Weights of a small transformer language model.
Size: MLP 256 GELU, vocabulary 2048.
Training: a variant of SOAP for these matrices, 93M tokens, 2840 steps.
Each number is 128 + 32 x the weight over its row's rms, rounded and kept within 0 to 255. Layers, rows and columns count from 0. Numbers have three digits each. The size before them is the row's rms in percent of the matrix's.

# layer 3 attention output (transposed), 64x96, rms 0.178, rows 16-31,48-63, columns 0-95
112:124122126197078114102156114087128178132094069093111135147137118083169146135083131147176170173146112124133139102123081160158141108137099167171163168109138142101118145122165129161091147191077128081091162155110098121114140140122171132107126110130093056138152064106133144125209104124183212152
119:090113135153109139144018110136126134100084126129066122160103121157126156160104088146150138165146214156121104131104149155162114169137089098207140126074150109077070173107122175085087150108160134099137111096108129099119141116125130151140109074129135084163099049148100137113154140142164156169
118:095156128147085152144140170120138083141184107191110142161089100104109143112144078138092151184050134091072165147088061168052158106145137097109120157116174146118083055163153135100154162115116151167148105125096184104097095137118129128087123084083161116130092152123124151098141114160160147154
118:117148094102114126187124121147109132178085130098161138114151093116140151114087117163118102110114109080154127169136165112171115147157100107113205137119127093176135166136153109180149082134119121100141104065159081162056157057160069105088103118183117140111176119203127158124121118110107057084
132:116146082163127156185145148156079184153140095138088105142085119157128070189080187171132158048141089157105079140153071118123075081104138138118136123096129140148108149144140137117125099108164149123100133168094142188051051105102126144086116137112130062136133158105133123159115136121080109127
104:117112177102132134141048150166114096102154146105120141039134109157140111146081135096177158116068112110087188164166109134155162112135114111112197095162131098109124171130138198087146120095118080143149092104154073149129181087161134136130137107116145111170098131116134192154119202170113097116
108:135119110112120206128133095147150092157145166159109143080189192171138144118079092073132137131098076082094133118129154128170084127130117102140106061152124127119154125109179166076103178128179170079131097163132156112098139188137138144152131144181161075092120135065124157154110093118093190126
124:160143151166158183095109105145133131178155136192180154094158162061153144116115086113126130156083089137121106163135107105145155109159122131196156126184125150201139129131160141062105103195116172160137138154109121122070181123167150123092163158109053092112120157128122134138163105138201121112
129:135089094098072063090180070165106100109160156158121100124096125134170119119076121194123127098155172112145148167096123137097145147138090133168132068174145100128181186104157068140198106108116158118122157149106149114144146128105095122143107080064154134107127185194093129154123102126165104163
121:167090135102122166119136092097125138070128142108161068115142129098137170140166093105118225107128100140200139110077114084089104156133187112113168127082106093097142127143081122081109144148107125137164078068080138162141116080139136146091141149132164148139149134098129157236160153106143138155
115:119127230108100112092162146112080171147162137153142158179147118071076115070121170105166149136157124128152191152129100097103083122090066157093136147116145092101055121113160089186116117132117158137080122171136171134141135129133085124145076135135152130112133145053152108144102132145196110114
123:169142176125096184171152119192076125137115119133178138118172083112113190107078179094177191144117094114141204069135094143108121115119107126109182077158079125127152155069114143170138135118132142139107085119132074139144160172158138180130135141081185140161110142114154122164111173102124094113
117:135083174175141096106144111097092135126137118146120074137121115119105120104136171113143106117130171111135230150128116171150090207170153121126139136106137121124082174146101150106139114100122145112147077164187143073120132120177173039123104087088097059078167129165104151120180107102116140158
110:134136129096151132140119145149127075110088095138135164147119132114217159143119125142137142186044152146183188138131136167167175121165151106130123197130060205102162195112088164163102139111143121101136081164119107151161156148109169143086137112151178124136190159154105123094140106145165118108
130:070057152143130141104146127164120128149132100095185141124102146188169115101138153169164145111146130097137138144149166167093086117149158069115158138100167098165126094152130187128131089130094109080155151138132083093079090131139167046118104163107161095102171167154148060071123169076092136141
118:075138116159140196123103170062104123162144129079150161132150139127151132094130089163165147142144183100107144156157109125085137170127124125145163141125145129118061074173117136118118099135166154159128142134174174045138108040153137093152114085159150182123133081117119181191151159178124107096
075:126105160037088114122167142198096117099140182107164088148129122106074141131159165107131077117104138121130131128132184122105095184137120097074157141165090125102141131159119091129165132149178128166134099139115100178142128146168120119149107122144153148071167156094168103138066041086070087138
080:154163104104067115123161090151107123209130117120085158127149117077127133090124159160087149116101061087131148136149070179115180087161121176084111147095060131202136145081132118196129122105130120111110104145116152138167123156114157054106125072123152142122159153171118180176134132144159124102
079:111182176120092168106119163177084191146077172109179115131187149139139170149100155136117081137132172195155103111163135093143097150102101147069140144079097125109109185071094164170151133115153159110127138172070109119119105093123142108133102129103120113121160092092121156154060102123075093086
078:170095122119082101107140118105136106132102168133112095135130182099105128201141149152130178152104190152147193113131127128126109081147133122069062148136108149091167131079114182108129204093179145131085144170112185103171119174110109123131104156105132102142092097167174083062114134173133153087
070:146113128096179152089145106164164103108094159069141169126155111148144114102161128104098112157155180150165118079082153184138138130154151135184149119116112130102114121147146119125177104207174116166206064124168123137137138194106162155128124104118183129123164167062121125184156090059143147128
089:124118086137147069140176133138070186104140158145140064108173151117161150157127092121091037154138143158110098126117117172072126176097155116188141172172200142102159143123125093127042123190118168175134170158113160136149101110138140163144138140158135134086112128144091152151105097153120112166
073:116094118134166161098141114068151069156064090127169114069122126099150073125190131155165102155127166117162180087126098166122142117128187130136105189080070115132097149144096142160182161104168119066104134089138131157113201111137130125081139123103127162088144098134083114112192145103129102153
066:148167107108166041139115129116112224098155085189061151159087096191106103067113174142081135097159083100145121120124174137085143122172076141088110111160126120135104119123166070149106109109098108125183110118180144160140122137145099139157103061125140124143159128152160152117113160151155135123
065:107111128107119155169121156146108150132183051126112179111147085123119176113135101130142105141112122102108129099132129164193078127124127136106135184080133055129077071171144099172046144162128109154133136071169106195105128146144112134102169137171102144092107085131213161158128090134117160109
075:079135083112149113137167108137120115131137171122130123136133112154116091149061150192156083090152139075104070167097087187132098114117145129122154136145159119157141176156125184211125121107150112112060146143112110107123074117039100184157106158133138098057150115180104119094081118156144118123
080:130123110106131139121132102068125135176121086115133110058084138146167132114185111136104184100167129041121127091093177187137173120126175087166099117156104107159135096131031148162102133081127112128155143105155122108182099067148184106125163120152134173141100114162172088124151139162142136159
074:102154104128136184070032144137149168147131083087079181175128185127139101118160123132110088159118118179103085157213136082158152134155088205078109107100106130143086107093162106086177134108129129123128159121078166124130121142125140071141111117131124140170100093084104152134114118108127145092
089:125125122134221092160144166108186118094092190135134117144153124137157123194135136111105168117203104196120126133125097060093112074089135167103137135142134127136138152122191150121199076152100133131161144130094128106081171153107093133069175154086104101142108149099149155086145148140112128084
089:179101153134116131127118109127143173150135141126107136101116141183066103119171136091133135089173085105087038081030158147103113108114143104159161153089177113120099070165125101101128110182106118158201097059171115163111132116150124128130143104170097115081122103098157143147106131094142140178
065:116168111165089117106134135169092122155158101138079132119113127167083088141110088115084073170054122092097092128129127088130162105090128075124132128154106165128155121108077091190057165139168103121085113135146130126152112091104113189183072079149114172163125088149082142140073120129133076170
081:150106086118114144163142102128151130100211062101087174112084123114107153165132158094140109102106125119114137143140136174192106113182122135112114136121134087130127118112161108092100180149174118187116155102161069212106096208128107209119122150114144155128124145109187091118116073089139163120
# layer 3 attention value, 32x96, rms 0.182, rows 17-31, columns 0-95
103:187129191130107139116088133107165134125154060092159100118081140193129128108177139113114124099119143171136092120153175181155139150072111163063124072190125084115165129130086167113076105134111120101120145109124162176140095122118112159071063136135123143117134114178102211123146140111117118066
099:147150139158186131058070170129186097151074097125125183177149176106136157152134121126098106078151115109086174147117139116133135089113104108107139133104172157178119099156175110144089185112105173119138090105107202147076118126123175109166066133130099149079107131141110165062088104097107137131
095:086208129147112132100141085184075203086144159103107056147072141143107161084093099189126133093105180121126089171075120109145114123147157139171176146127167109106114131183142138144139109104124089149154178095131113146158156074128137097123160098131150116067184107125088136180149131131147142136
108:119134092104129145078081144097146135078147164173089130156136139097132150134124213161183150136129103131126134162046085121121152122099108127077113119158137047129061221150182126148116151147078148175139180144088073104122127109123132138160079146115151144137133138162118138098137181139083103117
087:107191189108087157128144198139118124124115137142114080202075084154092110156126147131178139115095104191129114082164167125124137145070080118167177120105150103121132122135120166135103095066139155111170082064119082095123131080136182077100129083083124090111153115094158125145161141111117127094
090:151115117125070143169095132099096150148112134164130175122096110095110184131092158103177175131112157174109119125120131177113128100108093201195159116056175140135204087132126109097119100108187155117141144144118163107135093072175091147105091182145107125116077084126112145162114178145069139117
109:120139150161180105098133134126129155163124114069127142134150161053141121124131151118147164153199192128131117150101104088173188099070136113214170155074130100163163096135155156154169078119141093056130118111110104106140129113113112096116159177108107076187123147118083154066126137113128124171
104:117098137130147086149143123127129144121154150071115078099188176156157124096167110152142107103099116107138162172133139117029123088076130128147153174157144108165187130091137124137143139175118204094141154143152151091114155121123149131129087074196163056087093112093121090088128161080179144138
101:180162096094138156145150118151122115195110153148155110104159093147147123171169094043143123145103132144104128110099130117178088194108136184167178120131137126110115140154165128180064111111072098119085124199124129153059128078182165130162151124125137085107087098115187176116148107131160128133
100:155112190078135125134168092121106107170131158156108121138098082090199127099110126088095104129146131089103118081193122169085141172179169065124128181108169178144101135132114129107137173140083140191136202123137159097138133072102120122092112127109172118132075165148146161077100090153127125169
106:107159157128110142157134066120113132151156114117120157183103039145176183118109161142138189143158099132156133168153144113148134095139102128134178075076137141119062063117086154196106124099139146093155112174148157091150131108146172117098126112069176096126107098065170117111096130136065134105
101:113108140184050121106144119155139083107148122164117115145131178141141168137070104084106093139167173127131177072133180136132103175086138131157091124151126101105125163190093211076144144144089159141145082140141181124179137106125135161182100138100122077161100133180107055133129116108138167136
095:108154123149115092116144126128156095125159163073149167132124148148052117142078090160140103186092172169147118205138116187149205122128164139129140136120096141084155117108144215136132179104121145101128112089179167113118114115150123110137114106056164164112142128140206104158119141132200111114
105:061130162141119162102115179148128125105092184072133081168159142117133105076039158119156147133110113118166150094104098193159084134165144187132130131146129090151065100155082140085162155148125167115135119157147119169130173170178158088159128200139162117149137160154123129099139116087136133181
098:122170165115159158126156143075192167107105119124141141127066098191109083092129122119121133085175183099139180134115154197110088179132122045138144133142142134154101095128131169099111077106124160151137136104141119145175075092116172113184114141144084164095075103136136166139174090093151138177
# layer 3 MLP up, 256x96, rms 0.201, rows 0-10, columns 0-95
106:078100189116073125135062144124155129133060116158139148130151160142127141068137085106098131139058080084121144164121185144101131089101132100092204057130161153088181145125133073168126125130134183123089119116148133118096159132104186117166078088130135152143155162147124160139114182146111149096
094:129170130083173147128144118145183134130090105156174125144160146140154080115100099138102138170163169118101133123094112123139133118124100150164153119087098079055127078112189212121129159106150132088155067089164174155122167065112145154108052101114080091155112203153112107142137115082116137137
103:114117119124113213123183140167125161116124105096170102108083113129145080110133092134206161120133133114073150101108188120130089102143150118062165106152098159126129159041141128149167128147154123103121055155138215076148112125159161088196088111158101130137130088166144126139111111151117132125
112:142119104140123101092125196111160144148134121131178099099168147113167111163093102187134070091082156084059112145133089115103178149154117099106127140148149123164074120157107100179112101174105114099123189104093118137182153128132076143108190103125158086158167136122159130084134163035098158142
106:102110154098118040147107107122153124094091118100114082087121152123103106129144117197112189146110139078097182116114101081116161177147128126152122169171175110131090190184114103125075148063180084211084155128152097155157158085162115132120119116144109116115138121136158153085136128136121182149
100:088137105084073121124111072161195123158125083184143094119121149140130128125166108165130146163109139061086146093070134131098099134149190141156121115173114203161121128138144104182112108139095159136223156169115110135142132140096105069169106091137109141131168161183119098110092125127173122081
100:113120093146155170130110080134084111076159111124178089093169133171126136037146094054134149119186136121139149077072135167154185095117082148166141124158177130126102154127155146124133106150074151153119119120139124173157093069202164110147151140145137096077169181137115149127151142098155150158
108:118134109170089129107137121117145129132133055155113175120153076097107111114084127122102179079146135097058133152115150118116189189108136152116122160145051121165156171153121164121133117108145178112118184145198068149091091092146086103102129116166167179197158153142170151115100130079142157116
091:166123141093109181152110067117089189104109088124129109156120176120176122154056122104171146156112099088120212078144143089121141149142102155193150170153122133098119114090138118169098182097108131098125117080118077183146196151162139117073107103147072104139099103151137080153137120154124147158
099:134122116101103152119115085191173122102081067141128156099130122126117083083094131134122122172126136115109114151219144096092132110144185130146179125109102076093089083165163128137181167148103146110151193147127089131128070098115089153112143078173131119131087133083171193188171165110114121154
099:142120121089101061179137112188126115092184086123149165123117139175172081136178102109143122148129110097135100091159136103127157152106113108119188155151127141078094074130124130084066087138083109116099115108174060149100131087126182162118129177169113135155157102145125158217094179122112148155
# layer 3 MLP down (transposed), 256x96, rms 0.181, rows 0-9, columns 0-95
115:173135152185167143109125120173117139095100081166183059118121143092149124152141103070157050054115132138123087147044138134118155103136169050132116123095139101145098122118120167105145147110135215089146120114139122138111091138113176127085102056116141150164131132088121100147130170100125149125
097:099118133198135134113104114141080138102096098103097147152146113151114097141158169069184141166132110184160099102138103118137107065090159170068094186157139141119083126115100068160102063150232144132152107083123090142097159141150101145123078149125123155172133104111109121146185160098112100125
085:124109149184163106095106158179134082112118121115123187068122131164064179127090138153083140097130107144166128112166067137126193169088132132136130125139127160135146134118142154156116117061161132136148201059191143116111086155139158181086170085086146110144132159073144089113164167106154125118
108:142147117123153142132113101165157121141119096074168123118127132121129115145096132048140063132137132190076099127109159171080093083147150095093147157093194088134102093138083169120113158151048160173134120126078144109149072126166159174103105124052111181091149119127134084115110082082122108134
110:125131110091099121129088106100102188132139178111139091124111140111156112158179131115099108139130157152123146148115128110116120108125118065192048096117144126167221121128089132130087071131040128185146164167158105151109130151147089156105193171141091122151171107102168140118125172185181142132
097:118162186113123148186195165103142165169184125105113151122070126110137116126122116124188057149114110150185146161076093160114117110092089071100153180135192122127171129119106107149104120173161142103091140136093084118114187159083123142089186139132141150105074132150141161151083087100101137144
098:136163149205134107154170112163171114074098137133123148101113126161140156144111125148169108090171134158133161100084114082087125163163079109134116127171163149122180168172097188117141111124093135128120089166102141111108119089107070124152117127114110096157034122150118120111099023161181123088
098:149129164125158076140144136164105096109143137148147048175109097162163121148121078105135123083113085143143135191118155118128166093119203051161090153153117108107111146123137100144168132171095155162094101111135163119129106054163118083170095147160086145116181146134097157110078062138127184156
097:145113080133095120088141115121149106071169104103119175132144102123070159080195110157090127093165172141112107190187144095099094075154122103122136061148119121101150097135136161060147174183111122150187094142112156122132093088074080180195131158081126149124106123112157095112139132115124139107
093:106104131121189118113157162122116106114143095124064103114150125119201156145151092077098170091222148123127091122192092192145141137104076114106164157152135153137117132119127071033116174120194116103145101113112144099141162105118161158188105091104132173154169146120127118139132093147154119095